Weights of a small transformer language model.
Training: a variant of Muon for these matrices, 6643 steps.
Each number is 128 + 24 x the weight over its row's rms, rounded and kept within 0 to 255. Layers, rows and columns count from 0. Numbers have three digits each. The size before them is the row's rms in percent of the matrix's.

# layer 11 MLP down (transposed), 960x192, rms 0.0524, rows 948-959, columns 0-47
103:149125136140135128135097163168140118155105143115124156169096165138078154116166127140124090099156124161098134128142120147152116105163147151179107
092:110097106115125177132146074152105097157090153138129111154100158104102118111152151079131125126105164134105126114127114133153118093097118110136118
102:136125085124128104165108160138127109135111155111111105151186178176089127109122169101130122106203143121122135134148148102113130136158114129129157
101:125118118108117096112098121135088110133118151121087159167100061099119136125158103142104126139116178142106140146095148102139124134108130117092162
102:134081148117146108139143147150058108133124135121091166130168159137139105117181146154126148157120114126116122130129126117142114118112128129133104
098:122138147186131104163149112115131119154158130093184125140128116142134087107101104159112159097114094106152125089114131167121139144145089122160130
100:141102116103135114153165107127113129122138111086104087147073138143151138136111103143154143115085144133142108117115110081099150135131082115105126
093:113127115126106146159118114119163108153109142090139138111132147092112100172141119133144124152103132153124113153153122108128144158147116142123135
090:177123113148137120138106120128106124152120148120119092131155155113071091152131092116144134151125128107181113166116120099111144144146140119116145
105:149166117124123130096150160146136100113110111113134115123091127107109157114102117142103112136077093126130134114117098099135129099090092149169118
097:134091094127111166142134091134139147151148118118131122184134117096110087117153123129119150123131150111138117163159114135150156091109131133158126
101:150161117117118111142094120193111127127157121100144159150157154127121109091119131111116081141086146112094138125126109111118129144141110127100148
# layer 11 MLP gate, 960x192, rms 0.12, rows 949-959, columns 0-47
095:096141113103091148108114123080094093141128118117077098095191151141125135139109134109202116091131116096111108141157188105142146153148112119126134
101:121127094109112129143111112081079113142179150139151124133086162122102111078107094124122103127088089167127115123104125133104104134147142110118143
102:122158110132132126137129092163187128134102081108141138114130164139110108136140109111136143150127133145122120109137157117150148085192140116135161
104:145075147063156104118159154137095129149159115103176136141139134135145115123095148187102113149109122100095135148124161112128137124137095164145101
099:148110083188111142119107141137128128171135141141100165133108138142131081122109090097111097102154076127112137094124152150132114141112157110124112
100:120158152094119126109107116109134166162132125080105132122180107114124153122111177145156109103082161113127115145177120130146158140119093145159126
097:140143146127123081136122151156063073167113149141132168129116106179128111115110125132129108132094112098184128113148146139110108115101143117138103
093:104149130114128142096162119156122112104138120151104109094102115166143103094147097143133134137116080137128124115106154122118143148119109152109152
104:120125122139110152130127169180146115121116076140125103103138112135122081126115063129122135129076156134124151138171135143163151124134103161106115
094:148154100125153140078172117164113143127107152128122125141163088151162116134150109142150162128139137153136109098095122088159120130118116110151133
102:143127142140082093116098119120160138189121139082128146149114125114193106119103129102129123124117097109117087165093092114111197139102126133128121
# layer 11 MLP up, 960x192, rms 0.124, rows 949-959, columns 0-47
090:101113103124128141156106193131121145141119146110132126154110122101122157186149138136129091134101152142125168108128119099120089137106134122088120
095:149118168145151099154137129106113147090091110133115152147145131148129130139122081124133182166093097123103133130128124168111142137109117159131098
100:168126107130166093125159111130104147111157101128159104140113151148118142117138133167155117127161172105165094083136072117131131185131154141101105
102:140122135176120139098095111112145152147139117123131135136159158102116112083117112154141067139102116114143136137100151085087142112137175171140103
094:148099103113102129135103135092128111099104124135117128130125123105134123099123107092124140143137120108127136164137141108151152087114124058142164
096:125155143141111125124152143139133162093140108118092156140133153121135136115111128186165111152141091120137140133128113147108149105136161105131111
098:136143094131114139166149165146146106129139163127134138130107092104170173132136104107131151125158109062087128110127137137128100121098146096164175
090:116120172120151113140098137106142086151143071159108164130102154144151157141112154084093107134101145117092179124104144149173163091124113142151112
103:146104111168094106117125134111145132122107086097111155144163131188144159149141122128132136137146154116132104166141133082152110108127152109151148
093:103122145114155107117108128125105200133161132136114152118127133134105108109131110127126116111163125123109106130177100089155135169138139170131109
097:107121098093088134138091129097125114072115106149090071155121150114136146144112131150107159122145145098146138134126105169137155166126148100137109